Part of a small language model's weights: MLP 768 tanh GELU.
Each number is 50 + 12 x the weight over its row's rms, rounded and kept within 0 to 99. Layers, rows and columns count from 0. The size before them is the row's rms in percent of the matrix's.

# layer 9 MLP down (transposed), 768x192, rms 0.299, rows 578-614, columns 0-95
101:57 38 52 44 59 50 40 41 30 41 50 51 36 61 53 64 61 64 37 51 47 42 56 45 61 60 59 43 33 42 51 41 75 48 49 56 22 48 36 27 20 60 49 48 56 62 71 52 42 34 45 60 50 63 24 58 45 55 27 50 68 64 57 60 82 41 57 53 72 50 57 50 40 57 43 54 41 65 52 47 69 71 58 57 72 47 53 49 69 71 40 52 48 45 32 52
093:50 51 46 46 59 24 64 43 45 35 56 44 40 50 49 53 45 73 61 54 36 40 53 25 33 53 72 38 43 38 41 52 41 38 23 48 31 39 36 48 50 43 42 54 31 41 52 62 54 55 55 42 82 28 56 64 48 55 60 60 72 56 57 35 45 58 36 43 52 65 47 58 45 71 45 44 55 65 62 32 52 58 28 56 50 85 45 40 52 48 47 45 59 68 62 51
101:49 33 33 48 74 28 50 74 54 58 24 44 61 45 56 38 43 50 40 41 57 48 33 48 57 59 41 63 61 52 58 42 60 68 42 28 56 37 66 43 48 42 62 52 44 37 51 47 36 54 61 41 35 41 49 55 57 43 70 56 75 52 64 42 57 39 35 53 40 54 50 50 67 45 50 56 46 50 51 42 39 56 33 75 49 52 63 47 60 44 53 72 38 26 49 50
099:62 32 63 56 41 63 35 48 59 54 61 54 52 59 35 52 44 46 63 32 45 25 47 39 57 44 44 25 52 54 67 58 53 72 47 46 55 55 40 49 38 24 52 61 37 60 42 49 33 65 41 53 41 41 69 49 43 59 64 51 40 48 45 44 46 50 38 56 38 49 33 26 40 55 25 69 46 77 44 59 15 50 49 45 35 73 45 43 61 66 50 38 75 44 46 57
097:65 28 49 59 46 46 41 40 58 52 53 57 29 57 45 50 45 49 62 40 66 35 32 68 55 57 47 52 68 60 52 41 56 36 37 43 18 54 48 54 46 78 47 32 42 48 51 54 24 89 36 59 30 37 62 33 53 52 43 42 69 46 28 24 57 58 53 38 51 62 37 59 45 31 51 60 45 49 52 46 69 69 36 57 47 46 42 47 46 47 40 44 69 40 62 33
095:44 57 65 43 29 36 71 40 61 44 56 58 53 48 46 51 50 53 54 31 57 41 45 55 66 56 40 43 47 34 51 51 44 44 61 51 65 40 71 61 49 36 46 45 40 46 37 48 50 51 32 32 62 70 68 25 53 51 56 38 60 58 44 67 41 34 38 66 72 44 61 26 58 51 61 48 46 61 30 34 61 65 57 54 62 66 36 40 65 27 55 46 57 42 50 36
104:47 35 43 40 48 66 36 44 47 49 37 54 71 50 56 30 36 43 44 37 41 87 43 41 52 51 60 62 36 79 68 64 46 39 48 70 48 49 66 79 38 49 43 53 44 57 41 46 58 38 29 52 59 48 52 38 65 52 56 50 46 34 46 29 25 41 30 46 68 48 41 45 52 57 26 54 46 50 32 54 57 36 46 22 42 47 66 65 37 51 52 44 51 59 36 50
094:59 54 35 37 61 41 42 43 71 50 43 28 49 54 66 66 48 37 35 49 40 46 41 58 43 61 30 58 65 56 47 52 31 66 65 39 42 43 54 52 44 33 49 24 26 57 45 34 37 53 42 41 49 44 65 54 73 46 57 53 46 31 37 80 41 36 66 50 61 26 34 60 55 31 39 54 78 53 46 58 62 52 44 59 36 41 49 42 24 55 38 54 58 55 37 43
112:40 55 32 30 43 74 47 54 49 29 48 72 52 55 31 38 63 28 73 58 35 65 58 44 81 33 73 53 45 56 38 45 33 48 70 44 64 62 37 62 62 45 29 39 57 58 52 39 62 41 56 64 48 65 61 46 46 63 51 46 59 79 56 32 48 59 48 54 59 67 51 45 48 30 58 61 34 43 31 66 35 36 64 60 54 71 48 49 39 44 63 56 57 42 35 35
087:28 49 31 82 55 59 56 81 73 37 47 37 54 61 48 69 52 41 56 43 49 48 65 62 56 38 46 53 56 54 40 28 61 54 38 59 50 51 43 68 40 65 53 60 52 58 42 48 49 37 64 65 57 65 33 50 64 40 41 57 46 36 62 44 51 63 60 62 61 55 45 35 48 47 43 51 45 45 58 64 45 46 60 58 55 63 42 51 61 48 55 65 50 61 42 37
103:20 60 52 43 59 51 53 66 34 59 59 53 71 58 49 61 43 55 53 39 55 48 60 62 54 67 46 42 52 38 43 71 33 52 48 61 51 72 50 39 65 53 43 33 64 36 32 56 51 37 43 34 45 42 37 63 52 65 49 21 68 45 51 44 36 48 27 38 42 64 37 41 36 59 36 31 55 47 64 41 41 58 43 34 38 24 31 32 51 59 41 56 68 54 44 64
093:62 61 65 69 60 64 41 47 47 50 65 51 48 58 50 48 40 72 37 43 60 44 44 52 36 61 62 55 39 43 57 45 40 57 41 42 45 50 71 57 52 41 41 39 55 77 40 68 49 61 55 55 57 43 59 66 43 48 38 76 41 28 47 20 77 58 51 43 30 56 67 60 64 50 57 62 62 69 21 67 60 60 52 56 64 62 41 67 54 54 48 67 66 44 57 71
104:58 62 35 37 32 59 30 61 63 31 59 44 66 54 38 49 60 40 68 69 53 75 60 34 42 54 45 42 49 38 49 53 67 42 64 55 52 44 48 48 35 53 68 46 50 47 51 63 52 31 53 43 56 45 54 30 72 19 36 43 49 44 60 24 63 67 49 75 38 45 56 59 46 42 45 40 39 49 42 25 63 67 48 46 57 66 41 53 57 39 49 47 40 41 35 35
104:50 47 29 53 45 45 52 60 55 52 44 56 62 46 57 42 65 54 66 48 33 48 40 42 56 41 64 56 55 25 63 53 55 44 62 62 53 43 41 29 47 59 61 69 51 62 50 45 36 40 67 72 44 25 51 57 50 71 37 54 49 36 41 55 40 65 44 46 41 58 34 49 49 55 29 49 62 74 57 66 60 51 81 48 55 32 59 32 28 46 42 41 74 62 46 48
103:45 55 48 42 48 64 41 48 63 50 73 58 73 50 35 57 36 37 53 49 25 40 70 33 32 38 54 24 45 56 45 58 73 20 41 51 46 63 39 72 58 24 59 49 37 56 45 49 63 50 75 58 56 43 57 58 34 68 19 49 63 59 63 40 62 45 39 32 46 62 49 70 48 30 46 47 50 21 52 40 49 61 38 36 57 62 36 47 51 60 32 43 72 38 59 49
107:36 68 65 42 35 40 52 32 31 48 35 35 33 46 60 33 57 51 73 52 47 45 46 53 34 59 52 60 42 53 62 45 42 36 61 67 35 33 44 47 10 35 48 53 56 37 58 74 57 10 56 52 59 53 26 65 60 37 52 43 47 47 32 31 55 51 43 46 53 44 61 54 43 65 49 51 58 72 47 54 41 42 46 60 50 47 49 62 57 63 71 84 56 31 59 44
088:56 68 45 47 33 42 61 45 28 47 53 45 43 46 79 58 49 56 43 63 42 61 21 38 37 66 58 41 60 36 75 66 68 44 41 53 51 38 63 42 55 32 64 46 39 59 59 47 50 36 39 41 47 60 33 56 65 67 48 70 63 47 40 52 54 75 54 60 72 54 51 57 54 35 63 50 47 77 76 54 61 67 50 31 52 31 43 33 73 37 60 36 34 56 57 50
099:64 31 37 44 54 78 60 63 46 57 67 40 62 60 41 59 54 41 42 51 39 61 48 53 36 83 52 71 34 48 56 69 63 36 46 46 59 28 54 43 41 47 56 54 73 21 46 45 24 55 30 31 43 64 59 27 40 30 46 62 43 58 40 50 36 43 55 42 70 36 49 43 66 44 57 59 42 42 69 48 65 30 76 61 42 62 57 57 47 59 62 38 45 61 42 49
097:45 42 55 36 52 38 66 70 56 60 35 56 26 38 61 53 61 64 61 33 72 45 52 48 52 45 52 40 67 33 42 72 45 56 64 65 60 57 73 32 33 26 54 66 50 62 38 33 64 61 52 39 50 49 82 47 41 53 33 49 55 26 52 45 48 56 44 49 41 42 49 45 26 47 45 49 56 52 30 57 35 64 59 51 53 46 72 61 57 36 54 64 37 59 58 37
096:58 62 48 50 50 49 60 57 56 65 52 62 53 60 34 40 56 42 43 42 33 65 53 55 35 39 65 37 51 36 75 42 58 43 53 51 52 44 65 71 66 42 46 67 55 48 67 44 61 59 45 60 44 38 57 61 65 43 37 68 57 32 38 50 45 64 42 31 50 64 64 19 40 61 66 45 45 52 33 36 37 58 31 49 41 64 38 61 59 59 67 68 56 41 42 49
099:30 62 36 44 27 58 33 86 49 67 30 47 49 37 35 33 40 61 56 54 38 31 70 44 39 57 44 29 53 42 51 40 59 50 42 43 62 37 51 45 74 61 49 45 57 49 61 48 57 56 48 42 63 60 74 37 60 41 44 61 61 69 44 41 65 61 64 68 43 42 62 49 53 43 43 41 47 52 37 35 57 76 51 32 62 31 68 62 47 58 28 63 44 50 54 42
096:61 43 52 68 48 52 52 35 51 54 31 44 47 49 67 44 46 57 43 53 50 51 48 50 61 59 47 50 76 41 50 47 48 44 22 46 47 45 56 39 55 62 44 83 58 65 57 45 36 71 30 31 24 30 71 67 41 32 40 56 48 43 56 47 57 54 37 55 40 26 44 57 46 31 42 57 33 43 63 40 37 49 36 51 48 42 37 45 64 56 50 42 50 48 51 46
113:65 49 49 30 35 49 43 46 23 48 37 55 45 45 47 35 62 64 36 73 61 35 55 54 45 43 46 39 46 52 82 38 58 51 60 58 49 36 58 48 36 47 44 66 33 48 56 59 45 31 73 45 55 60 65 32 48 46 62 56 50 63 65 58 46 28 45 79 49 34 56 27 36 41 31 42 52 53 52 47 45 55 56 44 57 80 65 58 28 53 53 63 25 51 60 27
106:52 52 36 42 47 64 33 41 51 63 23 67 61 45 41 35 34 86 74 59 54 52 52 27 63 61 35 62 52 49 48 46 71 37 63 64 52 46 55 51 44 36 62 46 49 47 42 65 42 62 42 39 62 55 59 37 38 54 48 25 51 30 49 39 47 34 41 46 57 64 40 34 58 23 35 61 25 87 55 43 46 26 60 29 59 52 48 47 37 28 67 42 35 50 59 67
106:58 37 59 50 53 38 42 67 57 50 46 52 60 35 66 54 66 54 39 56 30 42 61 67 58 43 60 46 34 66 51 58 51 40 33 38 50 56 35 41 55 45 67 63 40 51 61 55 51 31 51 45 42 54 56 42 61 47 46 60 22 60 59 56 35 42 59 50 44 29 57 46 63 26 47 56 72 40 62 54 52 38 46 37 55 43 49 48 25 39 71 55 65 49 41 31
101:47 54 50 53 57 37 45 34 32 45 63 44 80 43 54 25 69 49 55 32 48 53 38 40 72 61 59 50 60 54 56 64 58 52 48 80 41 35 46 51 56 60 34 48 40 62 41 61 45 49 43 63 24 44 58 72 53 65 50 52 46 66 68 51 61 49 39 61 64 50 62 47 41 53 59 28 44 50 44 50 75 66 63 60 61 75 47 64 55 70 65 52 55 47 45 55
094:42 43 56 57 34 61 61 44 70 43 41 42 41 35 64 75 50 45 34 45 47 57 59 50 55 61 54 31 53 67 50 46 44 46 65 55 63 51 63 46 58 50 45 62 49 10 34 57 56 48 55 47 27 65 40 37 59 40 40 46 51 64 39 72 33 47 56 48 69 44 39 51 52 44 42 51 39 58 54 48 29 61 47 45 74 41 55 57 47 34 43 55 42 65 45 49
093:51 66 64 59 37 43 38 52 46 63 50 62 52 48 52 31 62 51 36 54 48 46 56 52 40 62 49 60 52 64 65 37 65 42 42 46 43 65 34 59 51 53 34 52 68 64 64 52 35 50 42 52 66 34 47 36 34 27 40 44 43 48 43 50 53 71 56 34 47 40 54 49 55 48 32 46 41 51 32 57 84 21 46 46 43 40 39 51 40 63 64 62 47 53 46 52
099:39 41 63 49 33 36 47 41 51 48 46 33 53 46 38 62 48 49 64 77 64 51 55 69 44 33 30 55 37 48 42 60 48 52 62 35 42 40 56 61 56 46 26 48 35 55 55 46 51 51 41 51 51 56 41 52 60 45 43 64 54 49 59 36 39 49 46 38 36 67 25 59 72 50 59 74 69 72 48 46 32 57 48 39 57 44 56 45 68 29 58 42 76 55 55 41
101:55 40 49 59 65 50 50 50 59 82 43 62 33 55 56 55 46 45 60 42 65 36 62 34 54 55 77 47 45 38 44 60 45 57 52 53 66 32 44 45 46 59 78 46 48 32 37 52 44 46 56 47 42 47 70 63 53 36 51 71 58 53 54 62 50 27 45 35 44 64 65 58 58 64 56 67 42 33 55 40 38 75 32 43 36 27 30 56 51 59 47 20 57 35 30 37
099:64 67 32 55 30 40 47 63 47 36 40 48 52 50 53 43 59 53 46 52 44 51 61 38 44 53 56 70 54 39 73 49 37 57 53 57 66 39 56 28 60 61 58 73 22 49 58 62 41 47 49 27 66 55 48 61 76 62 66 62 63 72 48 70 44 58 29 83 53 30 43 51 48 40 68 52 46 39 55 70 36 37 43 58 34 69 50 42 44 44 66 61 42 65 45 46
095:37 31 49 31 41 59 52 76 42 45 40 42 22 35 42 39 40 52 54 57 45 40 58 42 57 52 50 72 44 44 44 32 64 66 46 52 37 44 49 45 42 48 44 41 34 57 72 58 56 62 60 39 54 36 49 55 56 50 58 72 47 50 27 55 39 29 47 48 54 50 50 53 46 41 45 54 55 43 46 42 74 35 60 56 34 29 44 38 61 41 81 48 38 53 54 70
093:69 39 43 42 52 53 37 39 72 55 42 62 63 65 25 67 43 46 63 48 40 64 62 53 56 28 43 36 41 61 59 36 44 53 61 55 48 45 33 64 37 62 52 51 47 40 25 43 53 32 65 50 48 56 45 62 49 69 42 46 47 53 59 44 56 71 49 44 15 32 59 63 40 47 67 50 50 43 56 61 53 37 54 54 55 46 59 49 44 51 46 82 60 49 48 46
100:63 49 37 30 55 59 63 46 44 41 48 66 62 47 51 19 51 41 78 42 55 33 46 52 45 45 45 67 31 39 36 73 49 47 56 43 43 38 62 30 57 36 48 52 40 48 77 52 67 40 61 47 36 50 66 52 61 29 41 39 61 52 59 71 43 28 34 56 33 42 49 68 48 41 38 73 33 49 41 56 39 46 22 54 53 36 55 45 57 41 59 50 73 52 25 61
099:60 40 51 43 49 41 59 66 45 51 32 22 48 53 51 54 71 61 64 27 38 48 60 43 33 70 43 60 42 48 56 63 47 51 63 24 42 56 54 45 53 66 58 34 52 08 44 66 65 42 46 45 45 35 50 51 30 42 36 27 57 65 55 46 24 41 49 31 48 41 59 56 48 50 59 60 69 54 59 41 34 65 36 58 53 44 38 66 35 55 48 30 58 70 41 36
088:41 48 51 47 58 70 49 46 37 37 58 31 61 37 34 50 53 62 49 59 52 59 49 44 31 51 59 27 37 35 66 23 62 56 55 42 53 44 41 49 43 53 51 48 73 44 53 57 54 37 70 50 58 46 41 38 41 46 36 13 60 48 52 44 49 24 46 26 62 46 65 58 82 47 31 51 52 40 39 47 55 59 50 63 39 17 46 59 45 40 59 70 56 23 65 43
102:44 48 56 52 68 60 54 49 59 69 49 52 28 49 43 54 34 48 33 47 36 75 53 55 78 74 36 45 56 61 64 29 27 62 61 46 50 49 63 51 54 50 39 23 49 38 26 43 55 50 55 58 68 28 54 41 43 41 50 30 30 73 62 38 43 48 74 47 34 27 55 44 16 45 53 44 67 54 44 47 73 64 48 41 41 46 53 51 64 58 62 56 48 67 31 45
# layer 9 MLP up, 768x192, rms 0.292, rows 579-614, columns 0-95
087:40 35 80 55 43 65 49 51 28 40 37 48 29 57 49 46 75 50 58 32 22 60 59 60 46 64 39 39 55 47 52 62 55 52 52 77 71 68 67 49 51 39 37 28 58 58 63 42 67 48 60 53 48 64 32 34 39 51 63 50 26 54 47 57 68 28 57 52 38 43 50 63 70 59 35 52 53 56 40 46 44 38 51 60 40 39 34 64 54 58 47 60 36 52 73 62
097:61 48 56 46 50 60 64 79 20 47 46 63 58 37 33 64 55 63 40 45 66 65 56 44 38 47 52 60 49 62 60 77 56 22 47 37 57 51 42 47 45 34 40 83 40 69 33 43 65 67 46 47 47 35 45 61 50 50 33 58 41 58 58 56 82 46 52 72 62 57 49 28 31 48 42 69 36 64 70 67 50 57 43 50 43 45 38 45 39 47 40 38 32 69 46 48
095:42 49 44 46 77 36 36 46 41 42 58 43 54 37 66 35 61 55 48 48 48 56 49 62 33 37 70 39 52 50 34 47 45 56 59 55 36 57 57 58 61 53 55 73 40 58 51 49 53 31 75 45 50 51 38 69 63 50 27 56 57 41 48 41 21 43 54 72 49 37 43 35 44 41 52 84 48 48 52 44 34 44 46 39 34 50 35 44 46 46 63 48 55 40 47 47
101:42 61 35 40 52 57 38 49 58 51 54 49 47 63 65 41 53 31 69 64 34 48 65 26 61 64 59 47 43 43 54 67 35 41 53 38 74 52 57 57 44 48 14 42 39 51 43 52 36 51 60 43 47 61 45 46 37 62 47 36 45 47 62 57 40 57 42 41 51 47 60 67 55 60 47 56 67 63 51 56 34 50 60 65 51 56 43 47 67 47 56 53 30 50 55 49
107:36 50 46 40 58 60 37 65 56 51 48 64 40 39 49 50 66 46 55 54 46 57 40 43 38 60 51 58 46 60 46 73 66 63 65 68 39 47 33 42 37 54 57 51 47 35 53 49 64 68 54 49 45 25 60 71 52 29 49 45 46 33 56 48 57 50 59 23 49 37 34 64 30 39 52 72 34 44 50 65 45 51 46 53 41 20 37 53 45 69 40 50 43 45 34 43
103:39 46 56 67 57 54 62 36 41 51 47 49 29 53 50 55 38 46 68 65 43 32 57 34 34 48 62 46 50 43 58 49 31 54 59 38 42 65 50 41 74 63 50 52 62 42 57 23 53 60 32 63 54 54 48 76 41 35 51 54 25 57 58 46 43 40 43 60 48 47 57 50 53 50 73 36 53 32 33 36 42 58 43 41 51 51 49 60 47 42 42 59 45 67 47 46
096:27 64 41 50 54 45 49 33 49 50 60 55 59 46 50 40 44 63 45 60 60 51 39 44 53 45 49 41 71 50 53 52 46 46 43 43 46 41 41 63 66 64 75 51 55 48 50 41 48 38 58 51 49 56 58 39 27 59 53 70 38 41 47 68 37 63 44 30 58 62 58 49 66 58 40 55 72 40 48 70 54 62 47 38 43 52 47 65 65 36 35 47 67 48 62 54
111:66 63 50 35 52 62 51 48 54 78 57 60 69 33 35 61 44 56 34 11 49 45 56 56 52 55 49 54 42 46 49 43 38 58 51 56 62 63 50 57 19 54 54 48 42 52 46 42 70 57 51 77 28 45 49 67 69 56 36 61 69 46 57 65 60 44 42 73 37 62 44 54 40 55 24 40 42 60 47 65 50 34 51 50 55 74 49 38 46 56 54 46 50 39 31 74
093:41 34 66 44 45 50 71 22 47 66 50 59 59 44 48 49 55 48 59 46 64 45 64 31 47 49 20 18 54 50 32 69 62 36 56 49 45 39 55 64 44 51 45 39 50 50 45 59 68 58 29 51 55 32 51 74 41 55 52 64 62 52 26 52 46 65 34 19 42 33 57 64 49 42 72 56 31 59 60 43 58 46 47 50 57 44 61 55 49 73 49 44 60 56 55 29
103:40 41 86 48 42 73 40 28 68 45 66 38 36 51 29 69 51 42 27 71 68 42 36 65 55 37 74 47 36 44 26 31 52 53 64 36 69 27 52 48 44 62 37 64 48 46 41 43 35 71 49 54 43 27 64 53 53 54 49 52 35 54 55 44 51 55 51 39 49 32 46 35 66 55 56 64 53 35 52 65 43 50 32 58 49 58 34 45 46 53 75 55 47 55 62 53
094:69 43 45 48 54 45 81 46 64 62 36 58 53 36 46 29 54 46 42 48 40 57 70 40 40 46 41 61 47 42 55 54 41 49 42 68 45 46 53 39 44 56 57 57 64 53 59 47 64 55 31 45 47 82 50 67 44 47 56 51 46 55 47 66 42 45 59 43 46 47 36 43 54 63 49 51 63 40 58 27 57 41 52 51 55 36 35 35 14 59 45 72 37 35 47 28
106:83 47 54 47 63 82 46 45 58 35 42 45 43 48 57 57 28 36 45 46 60 47 19 56 38 25 47 40 52 63 41 56 32 33 44 63 20 49 52 54 63 33 64 59 56 51 48 32 44 50 66 51 64 51 50 64 50 55 59 46 27 37 36 40 64 30 45 62 78 83 57 49 60 52 58 72 40 51 73 75 42 51 59 39 48 56 34 69 47 58 29 53 52 46 44 49
100:41 57 32 59 59 55 47 51 32 35 48 37 43 54 66 70 49 49 41 75 27 52 24 44 23 44 43 47 58 54 45 58 51 45 38 53 69 47 33 31 41 57 56 38 49 49 51 65 39 48 55 52 57 46 56 52 68 42 42 08 39 40 48 30 61 50 36 51 54 09 76 63 57 59 44 48 58 60 54 54 61 46 51 48 42 52 14 65 45 63 61 75 51 49 48 47
106:52 58 48 47 35 55 34 54 67 57 56 48 50 60 57 61 53 53 58 43 63 42 49 42 60 47 54 57 47 52 38 50 75 43 57 56 57 60 33 42 39 46 52 70 74 15 36 48 69 45 58 53 31 49 35 38 58 52 41 78 64 57 33 64 66 51 58 55 29 47 40 59 49 36 59 43 42 56 48 69 33 30 46 42 38 34 37 69 68 45 49 67 46 35 40 55
108:47 47 35 31 34 45 43 38 44 46 40 18 51 53 70 54 68 47 66 53 28 58 71 44 60 46 54 48 69 32 50 21 47 62 53 41 54 57 59 61 46 25 46 69 39 44 40 64 38 42 42 50 80 53 53 35 51 43 44 57 33 38 34 30 40 47 52 44 57 49 65 49 47 72 58 60 72 72 62 52 42 44 34 61 43 70 37 73 53 52 71 69 51 61 49 41
101:40 45 41 46 65 29 44 42 56 42 59 45 57 49 45 44 45 56 23 45 47 49 41 51 42 38 41 38 49 91 36 59 59 45 51 37 69 77 44 51 30 41 37 78 60 52 34 42 50 65 46 65 48 35 73 65 62 71 44 43 49 48 56 48 68 44 49 26 66 59 67 60 34 56 43 55 59 41 43 48 39 32 61 57 44 55 51 42 49 68 42 53 47 60 66 47
098:73 58 57 45 39 55 70 19 23 60 60 67 43 53 55 70 52 58 50 55 58 46 63 50 49 47 69 46 51 61 50 45 22 41 53 59 48 60 70 59 27 34 48 64 38 41 36 43 67 55 43 66 46 31 21 51 67 43 49 42 60 47 55 26 56 36 56 42 52 53 68 56 77 47 57 45 49 50 28 47 36 42 35 48 51 58 31 52 68 47 53 40 61 51 53 62
093:42 64 55 57 32 62 47 35 51 54 55 31 46 55 63 75 50 44 49 33 30 50 48 67 72 48 55 30 55 51 33 58 66 56 50 51 49 37 70 51 61 59 32 70 55 40 63 35 54 51 64 57 52 55 41 43 44 28 67 30 72 72 81 60 48 46 49 57 68 53 54 52 69 31 47 37 56 63 62 62 38 50 43 42 30 54 53 52 38 30 49 25 55 57 74 59
092:61 60 43 33 52 63 57 55 41 33 61 42 63 55 56 60 57 54 52 41 40 44 41 60 59 52 38 64 50 54 46 46 47 75 63 42 67 63 76 32 49 61 41 56 20 52 39 61 66 39 66 40 51 50 37 67 41 28 42 59 31 54 33 60 20 47 34 45 67 47 60 53 75 60 44 47 34 49 47 47 73 25 58 45 63 27 46 57 18 57 62 64 47 56 62 34
099:41 38 64 65 54 26 48 57 51 71 65 55 57 78 41 39 46 43 30 43 35 67 60 52 66 44 47 50 52 42 66 30 57 69 37 49 32 65 48 49 53 53 58 51 51 29 44 63 49 65 16 62 36 47 43 48 45 45 43 40 71 30 39 49 53 66 55 41 60 44 64 73 47 44 45 60 50 33 37 33 44 51 50 40 39 33 41 75 51 53 46 44 45 75 40 56
112:50 59 69 46 50 50 50 45 50 39 33 61 46 61 59 68 19 51 36 65 32 49 39 70 44 55 68 44 56 34 66 28 59 55 27 71 71 60 62 38 74 41 55 62 59 40 44 39 47 55 33 47 36 33 60 44 74 72 66 54 41 46 50 49 57 72 44 44 72 56 44 61 55 38 46 44 54 40 36 48 45 57 61 49 29 68 30 53 53 54 37 33 58 62 61 32
106:48 71 62 30 47 66 55 28 37 63 26 37 50 52 31 66 57 41 37 46 50 44 40 53 70 33 47 47 55 61 40 70 44 51 60 52 40 56 62 51 52 30 45 41 41 52 58 64 45 72 52 32 59 53 55 46 45 49 51 53 49 53 67 45 44 77 56 64 44 47 38 61 60 39 49 53 40 44 47 50 64 35 48 51 51 42 38 47 61 52 42 56 29 39 46 50
102:63 56 68 56 51 43 28 76 52 46 70 48 24 59 27 52 44 52 29 56 53 22 45 38 32 57 64 32 31 48 56 42 51 50 43 61 41 56 55 43 58 48 59 52 60 39 40 49 37 46 46 53 65 29 47 54 53 54 54 36 81 59 30 59 49 53 47 42 57 50 44 42 54 74 66 44 53 44 38 29 55 60 44 71 52 44 39 36 17 68 50 26 65 49 58 29
102:52 47 69 49 52 25 31 44 50 48 44 55 32 49 57 68 59 57 38 36 63 36 46 61 41 68 38 33 51 47 57 58 53 20 61 52 29 41 25 41 59 66 20 54 50 62 49 74 59 23 62 61 40 54 62 54 41 57 78 50 54 33 61 55 37 44 49 76 50 59 49 75 36 58 44 36 48 50 47 57 46 54 40 48 23 64 35 30 49 45 54 41 54 38 51 70
105:50 64 58 55 53 46 59 44 72 35 51 41 55 54 63 61 30 64 43 68 60 30 70 49 59 57 58 35 66 20 57 55 31 33 58 33 52 47 48 50 40 72 26 67 66 30 38 46 37 70 49 67 52 58 34 47 67 67 38 45 42 74 60 51 55 38 43 55 34 42 47 49 53 38 55 62 45 61 52 47 53 51 30 28 45 35 54 59 59 31 56 44 47 65 60 48
096:55 35 52 51 50 42 46 77 45 40 46 39 46 51 59 57 59 31 47 58 41 54 46 29 51 43 53 33 57 29 56 41 58 53 46 47 60 42 51 32 75 47 66 62 36 47 56 37 38 26 47 42 56 31 38 58 58 38 69 59 71 46 49 42 53 46 59 53 61 86 37 52 59 52 35 56 74 26 18 44 53 50 58 37 72 58 51 41 47 53 72 49 55 57 57 61
093:62 20 69 46 36 34 48 62 41 50 41 60 64 46 50 42 50 55 41 57 35 44 38 60 53 40 38 41 27 56 44 70 60 53 58 59 56 54 48 51 39 38 50 51 37 59 34 50 33 63 30 50 54 55 50 48 52 58 45 47 44 52 47 42 48 28 50 44 57 63 47 67 28 26 46 71 43 48 39 58 42 58 55 51 39 44 63 54 37 54 56 60 42 38 37 46
102:51 49 59 37 35 48 49 66 61 47 37 47 53 54 41 46 37 54 45 59 38 60 51 37 39 10 49 62 51 66 50 74 46 48 42 30 42 61 60 23 48 47 14 50 35 30 59 54 54 55 58 79 35 63 50 52 48 50 51 48 55 58 34 45 58 41 59 52 66 65 24 58 61 39 64 71 56 51 51 17 35 68 59 54 56 75 46 79 40 48 65 52 41 40 54 69
095:46 43 56 80 54 50 58 57 53 52 52 44 53 39 42 24 65 51 60 57 52 55 62 61 69 50 35 66 40 41 54 52 44 49 68 72 38 49 22 55 43 30 35 38 44 45 61 57 67 38 29 46 49 71 44 62 49 37 54 30 63 61 49 67 38 46 64 63 33 60 41 42 51 31 48 63 79 48 46 66 67 29 48 45 37 61 41 46 38 68 42 49 54 59 58 59
098:27 31 49 68 55 61 25 48 66 35 46 42 24 68 58 50 43 54 41 52 51 75 37 50 66 58 51 51 51 43 49 57 39 47 37 40 47 50 76 54 39 48 64 61 54 47 47 62 60 37 49 60 51 55 53 60 60 43 45 56 51 40 38 40 48 45 40 52 52 59 50 51 37 47 49 57 89 39 37 43 39 55 62 50 53 69 73 56 53 52 39 39 57 49 48 43
097:39 50 56 50 45 47 48 29 46 53 46 53 74 51 48 68 43 56 58 48 52 47 67 37 47 53 56 34 61 46 36 43 37 57 68 47 57 65 63 39 72 35 69 34 33 41 51 58 46 34 37 50 74 54 47 33 65 52 46 74 44 56 58 67 37 59 66 41 55 48 44 34 79 68 37 37 46 36 60 44 60 40 52 51 40 25 30 55 59 49 57 52 40 34 58 41
102:50 60 66 53 58 53 60 77 35 48 42 49 20 45 47 40 70 64 52 71 60 75 55 49 54 52 38 53 27 79 60 48 52 25 36 54 61 52 52 48 58 32 58 50 25 53 49 27 42 48 36 23 51 58 56 52 65 45 73 51 46 38 39 49 38 53 43 64 61 50 28 45 43 57 23 61 76 53 26 31 18 41 46 68 55 70 49 47 66 53 49 38 46 37 48 57
100:44 66 56 53 44 61 55 34 50 41 65 35 45 42 47 41 62 74 35 48 72 56 50 35 76 51 49 49 40 46 37 51 38 54 47 51 53 34 49 46 38 60 49 46 51 49 59 46 48 36 61 46 54 44 59 62 66 37 26 41 46 57 52 44 45 40 57 45 44 58 68 66 49 35 46 35 36 47 65 57 72 55 52 62 46 81 59 46 54 33 56 61 64 50 81 29
107:64 77 34 70 67 29 33 64 56 44 59 67 51 54 47 74 45 53 55 71 53 58 50 57 51 43 42 57 58 41 42 50 46 54 37 51 70 42 59 30 56 41 66 51 58 26 48 66 31 65 64 57 49 47 45 49 40 69 43 47 40 56 51 47 33 34 67 47 44 37 55 81 68 69 42 52 31 70 34 56 68 35 50 55 50 46 55 66 54 69 53 55 41 66 63 48
096:55 46 70 47 43 59 53 66 31 33 50 61 35 45 44 41 53 57 63 47 52 49 69 50 44 49 44 46 63 56 42 65 41 60 39 71 45 61 44 64 55 34 44 48 32 44 41 39 24 49 49 64 49 48 70 26 40 43 50 54 60 55 38 47 65 50 51 53 67 47 55 44 36 51 44 63 64 75 53 25 31 58 32 40 35 45 65 59 43 55 56 28 51 69 48 42
100:42 55 38 61 48 56 52 66 44 42 36 45 26 49 63 67 27 44 52 45 46 41 58 38 43 39 52 49 41 28 54 47 50 16 65 43 32 46 55 47 62 43 56 48 48 53 68 57 74 30 42 31 36 77 60 71 53 54 55 53 49 48 49 68 45 45 53 38 57 48 54 33 36 52 61 73 44 33 31 38 55 62 45 58 52 48 48 65 27 60 32 42 40 63 39 51